config = dict(
    n_kv_head=2,
    init_std_up=0.0692,
    warmup_steps=200,
    final_lr_fraction=0.05,
)
Each number is 128 + 24 x the weight over its row's rms, rounded and kept within 0 to 255. Layers, rows and columns count from 0. Numbers have three digits each. The size before them is the row's rms in percent of the matrix's.

# layer 5 MLP gate, 320x128, rms 0.268, rows 26-42, columns 0-127
105:111119143133078176144110123108115114166131120119142097142163153083115110128165113136149119099138127103121129112099164109095117153101143141080097136155113156158127114125175134136129126112137114173115106149138133110110169090122153143118128083107150139097088077098118126148122131115118072150112124162132110084143132082152151109065132101144142106100128095128173115131115122115147129161106
108:135087152125143139145146125123145144097131132113153121123065140124132136136143144163142091166152112099148155166139100120136142164211137144153167097122130104161144179143142116100129134138129118170134137118162156112089147126136191121110151099132159126130148115142134119121128131126134123145121140128119102097144129183124148161149111121143125157123153114107132058092152177134154152117092
090:167131113142116148159129119097116153156121128099175158113147092147123137142131161106101115141144097112135141160093089135138137156132095151140113176176156153105155122097101153120122117099123116103143146121149095125088148134102122143080120108118095116136099139109174143113145150140128120096112079083143093155155123116093177095162171164137112128112154118088120140161145130133093150145126
098:131127160131086126141146112111142118159147178149124149142078151128110119094116101149126153122128111142138125150148144161147146105149109146157116158116135118123142144120118124092118116095129140130189126079093117123112140129140099095129127130105154142168152136065127122139098113139124134129088135126166075189134082152093162130131137173171175087146121131151155114111124154123130166165122
113:114186111147160126122083118115134085153123125090153126049132118127126128132103119112153121120104093128163118125107129138113117142136133117164101126094127129137137111137142188139138140136127136125132131118152142095134159126150128096145090115139151201156156128189121067117141110173118142097174129151124134127123171112141106109136177136142125152143120140140115091101121111112095114148162
101:152145133117158077135154122120095137161107160133129125132153146159109122123131137135109157134133135117120154129139107170169148122132122112144134112118111108118137139127100108090134072119157097130133166120141085056135135149156116109081096110100116113111133122123147108171089098154126097120124150122145135167165135103102126135086137076195163109098109122085149136092138152158117136123097
085:142145090139128070074158092121146085141131124152180149151149140063101128113113131131087132088115121124135152139147137071116164130127171119124119114130114139126162137162121148119202128139117109104116096184127152132136121092129152127119130127100087121125132140148125105125111116119107131168135122121115110092141171129142114108096137128103102115089155134129155098095114167099128100124117
095:138107150141122178102114124100136113124067121132161079113130159143134151134089130128143099105104132100156123133131111116136130075140100116139117181124100160114088140130173119132132155141094128125130138133144164122112149106083162118129145137147160160118113086120085086101114109167169128177121100116093183165139134125106123116119153137117139128127127120098087132130148149110107085116169
113:139144115113139100127128123147148150159130145150146164146106171170097150150112106137150130135107139142126133183127156115129177134081148137094167121201162123133126144129109143125119105146120115126135147151119137136121121108124141147142135145135123120132148150159146112163137135143095116161065127157154091090096115167156118083115175163123116141168126112079139091114107101080130167117107
094:122155090110101105140128130120168157118171177135147150116095107127139085145103135100128150100122083141110164101090121120137120112113129151118156155097110095149073146096157137124094107135136121126113148084159112109111126161144147124114095138112119110115146135114098160112183119122113127108130141111078124188110146141170136111153112136192104108158122144159152153105128129133086146130119
096:125153184151148089122137092135146108117112144154147130115139163098122157095135154171121137166124167153148162154110157108090120127131164123117097122144125159097104139166121187156121153119122118139167145173093167126153151129202123109120127157104131131135169136113179105121136114148088144136135136120144140168135155132134094133113139137155147130130132121121107116141117116092176111155161
082:162130168139126141123074147132162134139167183145132100121112109113155149156132144089163106152162113121123105162134103172103123123114108110138149107098110147121103176154152136118114132113172143143157131097097152163125102145155130100131101140131140180114106141148122153127108099128129114099140155115092090129123085114097098155167108100137145195124080147145131138136154127133125108157115
094:159115138140066156151133133125131150097117123127088118133134173153148151071122140147102145159115106163094124137085086118150142151112116127163133138154093134151088135113135142134093133108126119141076121124156167117158118159157114084090135153160102127087157106116100108135109162100080153166155135136141111104175150153125116156134110159175125111125161118107145113113145117140115124141118
106:102113067119143124148115113140135140099125128105064129095146143117119109130081167133097139112116116146107155090128149151140147139098146142118113125127120146123165103154134132108125146133110093117170152151096187115136103130118139169094120169137104097140122143132127095109095095102143127111098128132130114112070141132123088109141093142067110096093116141133123126142102144132162056127112
108:139125138119188096097130102132158134113089091115118152153137186176124107103106179112149139128124134128151139174129139172109154134132137154149142112152126145154205113143131082131134110149126103134122126156107143103138116167111138104131143117106109130137136125133157134138166113111109113173114149106140142156144102168124118132142139096110179159111142129113156101153069124160154138140089
099:158137135082112164167098141102111141155124137103143107134101086101102145113117111150157133106144109183048129122063165156121163099142124139099139161135110131110144170130159165176122108111145109148150111133117102110104161115127147128137095088120150150101154109113180097140146130105129106093123127160137130111142179154130120149141116130111147109130127119128122138079126121148130129108135
100:150151106156138125120159116125144161089110147137163171163108110128162122113124149148116120109109112147154140127086126110167128133089156158149124120140145135149098147103125136113093165174135108109170176123137134124132137123130120118169121123147137118155177146126114132144117128144163085052111132115113157119118120187107094171144123116124107146129194154111123116111149098098143104087106
# layer 5 MLP up, 320x128, rms 0.259, rows 26-42, columns 0-127
124:102140109129155124165176098133128152128154135118112145145130135131141147125124104091140134174156096131112091102138088142115124119145093118164160143097133125152131128115081137119132132092156121120085140135162117106113061154140094060087092132167107152134152126165169147090126093134130117138100125101132130155130107127096087136165098129122124127148111147160131107100114156131084126134170
114:157135134137129091140108105086141150154129112109102159140169137132142153104106154143133140126124139147132123142180132158106149118099112138115082117118088071120152084111082172114120134053112162105160137108104089106129119108092105144124088122136141092132079130083178144115111124106138101133086122112133104156154135131124122123127140155146124115136105085145116132156113111114107102138095
095:099145145181149110114146124129128121127174147153146135153115131149103185120127102111133125146120126125149146107154099102103128098095115142112119094115132108133109135115153098111155162133130191144157085128138116092161122133148141110147112122145164124123130129120105121171157095137143122181109144183167164137128092156121088170107111112105160125172073153161141140142131138163137129120086
101:141118114128119148139094151080170083098144100144059138131080144136146130133144153133165155158130108138109119171112106156147082167151129119136110163162084102134154131134130142130125133138107118121149143131127134170083156151102097114101133094152153152128073106113154111099125118103112144121146164095117132162137162138139140123145104116124124143116121104151125120128117136182064147154106
112:123108159126123132096114122128160133149152122122121108114149150138090138115148105080128153155099105086119123135080126103138153187146129112111153096100104093143154134077127133132128119126109137096132121165159103143089167132087140105142138097151086152153119177122083105136141089157105110131148153172146135151155142120131112144151170121153144164118126120105149068101146128150159120125162
101:162186181089095119130126140161117135128138153142130115131131139162118145173110109101114100119111123138153123118125096135123150137089161142181109125117152113149104122070132143112086119088131105124130132097124128128085158099099154148091111143143104084091150137122105145108172107081130119139118138118123133136083105126115127124138133117189121131157131120125152092165139112183115151084127
094:094101129133070074146118114117157130135139124138135157160119078086096133120157133136112138125120103137119089096095139128130129140102102097095092128127144169142159164113135160135136111104140135099109151155131133142135115171165129108112066129133101152128113108094100125125153137083139137171146094130158126156161112099119096112094096090159158085115161123137116121119156129097120111166137
095:106119155154106087138148158149149127091144132093116122152151129116081121122158105128104074147113116160122109100094148126117171122059122119163124106080137123172096104136114131145136111136117171090093131139128105154079136111124081119096116140134127083163101178129123126122101128130156131120156142123150118113118147114136169112169139169167138127126162115120132162151105121117110125087134
111:129104120093141080108154133128142094138163125118152119145124154159099139170137108178133163085117177132142139142177120095127168175101112115091145152146114071137133140146120193129120106123115111125100125117138143141134155094098150106142097096134117094149141170098121146142150146140130124157099177171128132105132118151128143116141193166129111126137146108095109121134132130149118124121104
095:105149130090139077161117127096133121158137106105140128107117139122123141120086141072174084142121133160142119104152119107127147099128126101116098143084138088114121143124098116071126131126100138115096116104123136120165167118092140091082100090145112144136124105158102124175095136111109145118138146149086091157155136137133094136081188133124108145104107133129103115125152108129097102137148
099:119128115141130128109105146120154157088097134130152179159124169130065157170169145139141125107138176101132106136107188115118124133118115130132138141150095106111113110134169115170095110165134185167123121135128153139113123082151141139136136117108146105105115132114218096167132110126120153128125116143122098155131102131119120093128152108117145111129142152117134155147120154142160146166118
090:162126142086139145123075139130122113092158152154147134092110055121146130119163143166115136135149098105125114125105113101127105138134125145126137096121113149163160180119141110126124109139126139158132144095155161152112125141106104134132094121130136125126111133206116113223151093148129131113116191144134161086103105137126139104143118117134132136127122099107136109157155145121147145111132
093:166110123128115124104094126119100161136133107130098132098128149099123164074150160118093148122152102086129116145144117122129149140135151153144124121115108151129149113098200123117085086114163118172098162135094198140127119143083163134098098140100115124161138128129088126101129141112092146155120109119099137132116121075066147142162126116142127135145137124130136121094128105126105135145165
093:136131129129118138143084116088131134151128096124091124112072132122124172079129068169088136103133163178144126119159124117089143111108139120158133092121140122122142153112131131115124109117129126166151094109138145140082121120155097136114108120182129067111113142126161137116147127124130083101142102129171123140125121095102097185107125133134073120121150168123154106114099156099136130119140
102:136108109132169142096149150155123160102116135102145120150119108157134136154148096115147116079137138113135162191130119106156130091167116135127141104160137163124157137137146112149145083145072112103132140121132190172138140132118127105135150107127105133117128184129126158123143144120126095167137118127131178088160136115140131119078106158133139149137180126102144150164103125119165155150084
103:105113138098144149116114119138114143144152108087107151153096133063106143106074153104112145152105153095118137126125141108107095125143174108093121129122141108139101131107128166121089153117117145108108150138121160174154139157139149117142122091160124119124101121133111139110131146136143132143103144086161102131107169105178141110160052126136149099089116072132122092128126078153128133117127
097:120151124151127093170148156109103150138092075118087079126137152117111108111147074142161139147108183155108150119125165136136182117077100113088083114161148115108105147138155128159158115089115143124156086152130139130137151150130128135166126162117134115152115179130115140117122114136116152083111125155122146116117161133121089140130105153146121080137118156130143146133141110163142104148141
# layer 5 MLP down (transposed), 320x128, rms 0.238, rows 26-42, columns 0-127
112:124090106123137139140138131162139137166168159155078177117160138115159098156123117107113109116134156137116119137175116150106129132107065141163133127109104117124110134165108077119121104123112111089086111098116108094137118131145127123109124157129097138092142125139142168109136051140145135055150095120143121114139100144106113165128086130137127125135128137118095114150135148148126105130173
100:135099115120129135092123110123104105156130148146135146118150152102178156127155138125131107135109103129117126118127145145082172123132000114127106080094111134108094124131127136134118146067159136140128139129127170138149120131107113115128152120122132105142096156114132161132113134144129096107081162121108126135143131133151154076094135112150140132112172128133111157125106111136107109136113
093:152101116099146142092151114155127112103141085079126152176112107095119144154160124073107124117151153123102134128153111097122141132155096125129097111077122107139149125116118115129103129126118152150128180131122126093115113096152106125099152110125141119121134130113120181128131129164163133130117125125093098127156145066159188119093102144138126083058117127114154098154154116132110144115107
103:122143101103149142103074139130144138088168087112124134105086121149115112106151213148154125135121126129142132155135144152116122150140152130119121124115127142162157101112133143137143148143106155142124124172132151160089145163155124138148098101145135080114099094126134105083135099099147112177139115120141113183136144126112159085120129125130080125136131110118146107139134148136052157135105
111:112173108167148108109132126135128145165123078124149125123113102123097130151108175112142119117106125083159125146115112152158127081106147123142120164098090136152130158117131217139154118122118134136149134129137131125146131094136120133174131122133157180109131150129131138094112135138103126101111075127064127204128110118147093120108119138160161154152111088124127122124128110121135152154141
098:164153155122151106139116104124122123137118139121139125108130133164165180181129098151135138170139134116074089071109102169174117119135114133120147134115089128136141151098155101088106127145147120125155133108139121112175133145148157109076165132086141121099089154121107131129114127141174128115118144104126148121100139093096083114116113109127105131135161132149182156117113100157146118091114
097:133076106174097174142132106095158129137159134119123148135150167104118152182101094121119128140135097106111139147121097178136121125140118131161123107133123100129087122172142139137145144131153130132124102139124101147125115104092167093069108125157118116154152116117165128127137108162147135163073110127163111111117122120171146154108083144131140132171091098157133164133165144141140115093135
095:115162130110087129135129152119117136121187108119125090136121133145094138094104150089094133105162148118148092107142137131104150134090110121096080104121124114126144118117144148150136067138129149151169159124131118119124127129130116101077173163146119135139119167104116119102098097193148100103119146186138107133111140129114166103118137111108139093124110086115108116146137172117097079118121
106:106086145097122106160098124139105100152110129101132140126112131170134145122110141129174113137143111147179157127158113132135121085115190149093109159130116160115118110099124166137100146151108106107147116110110131150156142146144095108134156189162153148153118184115117099115130108134121122155140141089131133146160139177178147089133114110140183125143126155122130108145109106121094107156161
102:175146139097157130110101111112120119107099140102102112143139103143087155095138157123164164123130093117100158105146141091121148162129150125139113127138126117147148136161098138131100150101117149125155106129124135135171151095130126173159089101098140124132126138090123131161138180148144157100110184111111117110110120121129124151076125067137120104111123146121086092066084119119105130152133
097:141123146182105114105143121116135136126105103088140091131114141143090124152145128096114142138151148094132107132108139100118126121166153151110117130135096140136140131150174091101116101054135092131083126132141102137096126160088096155151122111111157084091118135143167118183130080153111130095090135128110086138151111143146145115145105138104116070123126132121162091120117123135135124077124
096:133108167137134139107128141145123149132105142159107096107099111097088131111122151058164131084116133136138141130133115105126099095126078109128146061144135106138114118119131151118112089087152144138115132147155157119120123107081146127137089116122072149148099142127138125180089160124114139112156134180139121117118101081163156120152103102135144164134118147131120140111143160112179117159131
099:118131153111140145120112120161134142159142065142126134101129138073128088135160112130122109149139131126151091154124105108108120118139123121091115135093210113101119133114172146100100117075105111149172139125122144119131138118126109131124117156150136085135162145114111109145117134126167113143158149141079103167141167125119138092167121114150112092087135134107111154099088102113144120185138
094:143088129129153108116157119136122124072146088151111132161114179125097144126172136150110138120152151131149139155121124137111153117146151105111155097117141136102133188110130103099149132131095131135118113125123128126124119124137108147169176121111141128115157128098148174133151103143164133071121166111127095068108124170120132133155105136137131149128110085156098127134149205155126174113154
099:126136097109158133104104133187098135124128112147141123130115114137100134152138146120109110142111087159144115131126131144098125150094198087149125117130106036137141159127121131092119136125142104116130128132098115105136132127171106103151105124094174137137141127114165117136126186087083112131160110124131096137141077133150155164131174112124146104130133115137133117163162147126110101135081
104:109102114156165184144131102126152086116109167092144104118125148076121159127141160147123162174131083100142132099139158177098111117159138136101145121166156155127120125105151151136152113122126118110120176134126172168143155139114147143105122128142109092129155129116144133117154145136142117128133124125145112103054131117107137193170149142123125118133099118104131095132123083142119134132172
104:121132113081178169173130136109130111097137084137116105126128130157153130104159097183143129156098143163115113096166133155131141087129117099139131171134146140131129116138107098094157142110107114168103122139105122114179193140141091138143140134139111130139165148182116140145124136053135159124129121145139128129086132134153126130124109127123123116135098104152135153119145157149114070135146